Weights of a small transformer language model.
Architecture: RMSNorm before each block, rotary positions, no biases in attention or MLP, tied embeddings.
Training: a variant of Muon for these matrices, 8366 steps.
Each number is 500 + 40 x the weight over its row's rms, rounded and kept within 0 to 999. Layers, rows and columns count from 0. Numbers have three digits each. The size before them is the row's rms in percent of the matrix's.

# layer 7 attention output (transposed), 128x128, rms 0.0712, rows 22-31, columns 0-127
069:470414480452471535451556555521414547470526478403471560441488533514550458487516523476489519508554491454584534476455522526484469511530517481522463527391461491485543581497459467419526566456509475501400548546474513551541466560559512583498482421517520481567471499503485495526511513467500518486528484549466534466464545539523505442505531521516460486469472537461538533508551467507537500473540
079:595516498509466513570519516468408487567522566471461512527560516435590520512509460464562474497457531493502503504519496476480568524522561476498470556490507576479528552513530449499553471552475523508508513506554525467428499546501472484504464566542504570540426493453509455489518569514466596444561450538470496521460448485413554518471463526524500456417478506504508521555532442490502482468514
081:474571521533441455583504517517481491470486464486464610467564539492504507536521370513393460493446491505518521469549443491482466414534431510486480505524521516525484531567501578547537541479501515494464514556489479559516535538449506475509476439560493542478530484482517450510574480519472467534497512532514453489494494517448418579496574489461536507515516454456492462497524532436479487499434
073:464501512526446437557434550540503470608490527470513491597557516513531489511527467435480493588488508520443553436520499484535554507482535565525450489435504541487542555515467439516479489506509431531519462556519452467484463461504482476417502436529516529504481573518534540538474406554491477520476491468562518564501511554505439498513477586517525534547496533507579492464483534485559507476529
082:526519458474483534432564507502518494551552527454533423498454528566522484458491522468444491530405533537446519543441499526493511517445503454523528484435448441494458448539438488465553574472492493446488522577548512510582497456493478486470471442500590569470558517546532524493536445554479513526445493431469486443518515501514507532517421533527506493450515452539527445499531580508515535553473
088:521504424504490473610477484446541471517466485509550459413470467487476494533534576475535532485504506501550418497550413442475451474459585474500515523555479513476426526477493451439409457525491603454514443465466504506453559496462497517558493541528478480554458557457473462507464513510420506517525553524562515481434545517490528479460511522494552482509494534442535494519517462480483465462461
069:448494459538471523523461512438514432515479470550484481506559483530569539531546493495494429492496479451514569482484523462466492480432561449516417520495628521502472518517448442560535500488491512506425487540420548500484564505487467423401543581533536570493457520482492505582501517520493556502488513526494493516490505512428450499581447486546503460503499497518423543506536533472463481493522
076:513510423497554495545516426517504507473507549519572564399505508428492503537540428460471503521536530472494515599464519471499538544475530535502428530494480523455475565477444478541523517491506489440476449490512448507467592449499497540472512487460454438513512480393528500450467535449472496496523513553523512451483496456445457513425480510428495468458522499502515462574548459515416436533515
100:464540492548460498517457467492489495427449572499516501496465531497506522565481442518446533486515504490447430511539511477504463439449451491464502512415486461516482417504566500545452479419499479498414531519463426544545467478475565559545462490530519422465432453497491482495515540487503413434483488466464437482464504472518498478541586428530566485485506471467478437529461583476534496483465
077:489464490549446452511537509504497528527488525427526470521505488428531489486541517471515461546513450435489474497421380495445495519524485500503475544580421521567451523482499505512475484507496554533509517566569505499517528434443519526505480483499519512561545629503475450405539546440473471515474588508517565477555526491529455487515551461523517511526496418482474530534504573508439484502488
# layer 7 attention value, 128x128, rms 0.0843, rows 23-31, columns 0-127
099:446492520456468435486473496538534542458399465571510512420495446562390544445436578544465532489508456485524487490481471510454451495425466541479569450499479469495432460476502519503520538460455487490456494485479517440513572505489515480468512485467504444496542506466518568522485440461429474480475565506545555507485501546539503563557527433474478491589510489483499486478457587536518496514477
096:472485519482515584468497404402543546486538464522552452587442469474469480473499560474534483543502474480524528544425539567579544543445501483535514508543440471437484501565485481488477422530527549481565529555498466474544523501535502503460505557508529525534477531455503558529414500471472534505539498500454527471478536514547562390479487448516506494455466470538480495549526514484495485513576
100:500482480472523524454540437508511493498417502557458543397478546430425458499494556575514498480485499479534428530485515430478574509553391449501497499509531459543488448440464511526499513525527563558551568471527503548491538551490489509551549544540489522512535479459478499519591517499493537522542504487425443416479532495471512468482530456474502508438511501485415520549546466508449536523477
102:528471517504486492528453507500496486529477457624462572527459497464473471554522457522529515503590498461568494417514498506476509458505488522485510472549543524482531542476584518545524452471513477520532568414455500518421490481515507449512544570467485494595430496552454491539480560472580472536564577604532500587515457502435513438495491521493508465525479476485498501509485515526488522461496
108:544478517529552521512490531573534506452437537507502526592471551469523560426451465606509510485487459590506520501511504519563571520539499521553491484397530478496537483525483520589581464505468450527445444520518566447555550498586484475445476534508521446493527488509542449507532489486519493496476453432483479487499449464525445444468492483521457484548490480580495531516517497551527487526554
096:487533490539503516534493523506515493458534463442578539456494631500459446469393524476545590523529547499471446489514472571509533478555506526482560499536486496459469521454482519446471547513489446439533465474554483504513499516441501511549480479510452429466505470464502501496449498450492428506493542488523435511439505490544494397416527464499516564441440480528522516532485488568530473421499
099:476494577555490504475500555473544497539499501516470476482444435519454559515454495577516550438475492525488511399539439597561482452545467530454615526476511448474484462522558441457518478493457503591450536581495495480499494521464531439482462549582499487459458448523478522529488471501525492469576443510470504511514453495585472485545467525539469522517487506506477487542418504504484493465497
106:542449486465492441528553464452479475532486495496514504524522465488459471416518476457502432464455471500513580486446477562521590449577468511454457472564495506430448503548452473432527531565496502515525440511477547474482456503520487489438534543486517625586438514475499550459523457498474542496405475533493469516540442480572486521475480488525444485512418492523523499539523502520457477522477
097:496551507485491531464508446465583500470546529574476546493460518591461539475492438509481574447512538550542543496537567502538478537480516484511480473462576499440498502446437440479475478474511465507505498407492464524490449460576531490489537526467495555482486453543520588552452475576484512468535482512444430492466468478468516485516453498470439467528514610525549499504491417516566518545481
# layer 7 attention query, 128x128, rms 0.0981, rows 32-47, columns 0-127
140:463520463477590477477496415500502527575502433479463530594518522499502445438532437433471494453472515516519559421467523500535542513434491418602507522478506536463512503509511481507575455511490541549466464467500473528529467515494576430428483472526500504506579564500491515461471478493537542497459508463527511423454426473495492502472450510555511530478523502497466439523429481480453565499457
063:577497579529467522471461555480531471468539495491507462468448495538511524569524480545529514547475456444395461618568451531500474460526546567489533479481542476502479502522482484542551544499548502425570524521464514454467497442477471445528515533460515518499487431529435481447529539468427474532536495517470539512524558549521479499534533514487525513577498514521516478483581488497578473465592
099:588509484514418535515508585474463499424493549509530499436515522552481574537537542526547560512533459540480486576463495488499486467553558639478565526524562477516517510489517496538437471478552434471503500474481472452538507538508489489553522562451530507522395401481540488558503503542527514478452554476435518527518581517537538533487508470490513486509461495481458495476512494477490454536513
081:549492505556555462531496482445545570573470473502543519521487463521553467464577463430481498529485553504500497479566464511477477486459488449584482486508511547465510483495429547575559536550490529513436473574467432443463479560471530496525518486483515514509538555499516575479498541484562583504525491467518476422502475411468481442518536494584521522589557464454455491503536490515474552481492
086:484433584542480561497518512453516516448497619551497518471473486468474565518413530493543505538538458502411451561461534580548469482584563496473483467489504422456502518501454566516438521483483451517527517487514559481434506478499444520446497495465533475452455440481461491508522467508447511510532557546500547421535518523516470507527512467466514469512500507546485554422545520490481482423542
083:481465479448549455510523418471577429538523487501458490519497489557518468463524481485459507503496489480514568444524526546560468538479472446546555473495484525473498490456473420594474448482538558553462507525532514498422477476476544568525512438492471524509536559511526541439436485493547491434465408520512519482409451519470465455438445562558525489504583539521469449486485504492483563487485
100:579484554493447499445475542527510464484498508515513439419465509468475513510518549564512546502494483422481497502545378548475475437540544546465501460523524440483491527483486543517447520481529467446534518536520456455535569498513450580606458570445497540463426517485511509513611482540482499464574536477476472488520541571502490467495534453462511506436493495486532517459506523525533434505524
082:508562540481556487440491516531459544471486439429465462515521526491506495501506495515475490499454538434505489503561459509480505467479474494456403510408498503505492461606470460462538446525510580458555532526447521408460471501478408528526581466521556473475533511503546502512556473462483493509524486421538519562492456446514451479469547562523493461472568493545444485547476496496514551521407
099:507449503450505491432549480502506505514640476466503438512558488444511500477520475524516543548552516511474452509570464446458490536490444506483559515563539505581469530469504544507530532513461496540493482544552570491449486498460452447473492484529531420454539505441528470498394512409407459547486458467434485522550492555500454451478515505556517444520518506509465473480551541470491484537497
092:487518406449542482559481415501486489547450489498500528566474508505553518524451505415517505454513578478557536401438468511549511505513472446496475488511473538482507466484461474503470523471427529557561487464506499532557491500491528448486510429428472522455514466489518456493538534547554539545506506497446511457553484525413524514460430501563441551514546520587519424485440501488452545507467
099:561554508483447472599532542469544469497502509481515507513531442545505493507463550496471476484518564517466512486510475467412416517502446457496495495584529472485564432421407523574557449491521491535425515507513512416501475501534486547498477489514536460459433538510428511427540496484507595511481497523496489519446496496438490521520467454500482444532546485451465574482512445529558490435496
110:471492524512556508541395497498511474523480459515434436513478470489489485467421480550473470464412462532434537474471491456486508559463446470496501524468455582527535502490474576517544473541501472510478505501493466567537497426583536497538531479539470547581524515531518473471494467442466503453453519481549481447450545517473554420508453538467493502469485409506537495588418494513475526487425
098:543464505506469520471538522547509426454491529446500450462473534490493559539409571486508554443518507534479440609508448469542506477451532563455554510546517508530494512497440579562483542544464443551515500564482495479487466464539462543590541510475541550457409430511512493481558532483485513433513546504453536490485523488470528482500479483453575518512446473444464526466545470512552485459515
073:490465571551509513499482546503528453486515496490469512452496529446486469528457518478539579482447484554461484494552513493577472517560545541539458527472521498435520488489471498521520517588489519567466521529523512432513496478456522453441487491447486509493506540437424494450585591509469419495464508508582532454554463447479549461481527488497459566500491547496535546530559558429513613546492
103:490506484522436531566505548471523543527559466568512510488504503485535578442497482596501532514492442514456478493468479549570552532528485499482442581531510480470498539561431468474538493579524483499454474511506450538546506465484475502508477501555488491519559559485496485534494497481422419504457442476520549493490481564403520473466454458565441542541494558456424549536492402512522459475482
106:516478571564420441511461498528448502462537547544461504424457430489463542524539524482499519450489582494490522459476445473421524446526532523518556512530495534514521507568520523491518502558471547478526521496473493452544520444535461487441434444506467507544415453457480480445555581470479487511528411481491520457529500565572441476538502468484460466546554432466484511428473531541506513492530
# layer 7 attention key, 128x128, rms 0.102, rows 32-47, columns 0-127
120:509500429514535499534466528442547508438467462500491551518536491494495545458499535493434524515544530523522495500479549510602489479523487515485480454486512497441456465524534487461524561534525553544508442499556494488516465561543610568506530494559441415506547507465467550515482441502530517586427506471506448451475503472493427452520600495506491528482537506546419437544532468579491483511443
098:470493428490564482506478430477529502549502496450477574517533475484478448435481507485456535490542499612519540434501535473556523496471474457522498498517527497481569486517549501513484469510488523557542475525546466589548455563548608487470487434574484436476608524481491511466476451454544510513455483454498470416483428465478498456525525513526479527429529521539505439503474475527440527501454
110:556468538484441486483522505542480553492574492430521543478479466498451445505485509449501409440546506471548545495523592456469470577510545542509557444541470564477477500466524516523460497427510511494501504454468557519481464513524430515479488524415574515522513546512543494486507502488544522519569460537481499515488500497462569502492435503496493475481428436435536565479409584538475571525542
093:496546494475527523535507545466578507464512518509488485522433474549478478584474532536498528511531418600494495546530467468503585515501491540467540508534562477550494489546493587551435450550482454472486578503473430445555535483518519522532464418543528488553484477488445478564518518609551432536473503493493518442517528513501492543436502469426476507479470567513535472529459484491514426496491
097:533527529498466485466521464428460494526534559474513424440545492549498533495540508529573411474541574481542550474455509473452484499506508521526498512444487499531461541496489503550537458514480409448544533441472538537554549440557474435517552533418527467481474485544519455450464595462502475509508520466480519561528497465498547577503478492499518529446388436472556519546524530474542522477500
092:550480523484512473492518515484588515479523475504487511468461439424445504534486508587476535500562495490528530465492534496536468529497519500470432454490509528508523481504546470478516600488535502429502491486426440517558545527513497479505553499445470417544639473473549462467540510510486539529449440526437508452475501484500429466542507556508528522497560465529532415541584502550498477460578
096:477566536531511557433484506607483490514585489493501523479407511477577556496554540456530496439489479444482505541478502555430443502470518504518474529547430500533507524452482482472529488516499462429467489468511446502481513466488457404507453527570529560508418519480487389503543548553472524470531531516494474535487477500497543550520433474490428507530557483449495537450442491469549487496533
103:524523465536446495492513535537461480472480508442481460534552456436519497479499586491437523525517580515596484446517483567443521514516574470489460448495494487517508444530482534476482486460476464471505526594493524562476484535581520461462569488564465443440420484473401550540457456523530523524489511458458555481498515475473492444497581465440478577474476518453465516492526550509498469480452
098:491531500517518469453523508534483479425527529531486483451538493453459461487481520476492481594528454507479512511570493529447530459532461490581496497508527444454547464514425420428540426504551570439499503528469525447550466543479493510510467540540504509434523537450563477506421539500566554445504514506579481504496468522496501528514571590476463519521499458478421435557476497542436447460521
106:491467491497490493542491526504562487426556487495556552530508475477469513462552512505476508547515489486534507562485581489530548509503500516502472481514453529502396459512591439514463590505471547467495442506492440475526580566564570508567560461576488472523526510413528515493473449502476527552482548463462500502503477431552524508545553512472482532515430451507494464532458611509437515506464
100:488513517484567444466492527507488510490392444546513494491469485443551504548462446469508502444449435580440481466456417516523484452497494479553510546460512458507561469556485494530554555513460536482542482484517471473506523501449554500532390514477535500501546495506507509471512531557470506553509600514462560471531475473507443512503459437533542523545474489539521571533584518587498484415506
106:463510477451492490553423490473482499505449474541499425528522471555468530549506567526480502507468504525533501463464560477512433514538550483505589471504517503444472509465592448518591477505550502514534507539521428524588427503504543468463442458579486531499507519463507524539599492459502457473436472495439472500420468543505410515457557514466456514475508548511484507473411467537475523478487
088:532463506461597468468528498505486467500537541537470562538487470597490526536482493410528491509543502477494599522474482453431529506454515559505532492528498543586447552462475517495488517543495460505561521431542461537491472508514470414531527540496523557548556528535492475548496551523554483455496478515484515545559413539527452522501401538488449494544499555487533510485450498489572552571481
099:500456485506515500496482489454547438537456537472538559523451456488504502555458484549487497521533502575462485519481590564596458473523446460436456522506481483465541540467449511493582515508518478513522515565461479509457496536490585492506420440549430423535475488489496512485439453444527497481442520457491509466481500452514481467435515566455531559534478450551422425519568495457544518522506
114:397487527474538498491517508446490557525600584532550422438444490445483477484499508524551519515399476545528492473494540514439506473528535469495491533461521487524489499514466493531517492412526436489520498477486535506483473432472444507421420513464636529511463488482520536534467535460500543431524535502482466531472466436530541514415484461523484481490512509512479526435518499475523479446566
103:558553527461475561500488548464510513511489570430501529514506488505564498457458520533522485549500439428563464495511468451480446532417537536507477544479515467542459539561500493496480494512466468489530425458561449511555478387495448565514444554538499530574571548548537472536430510484466514500560440451554482512489570492481483500576477513506435503455486494514487524452528455508445484454541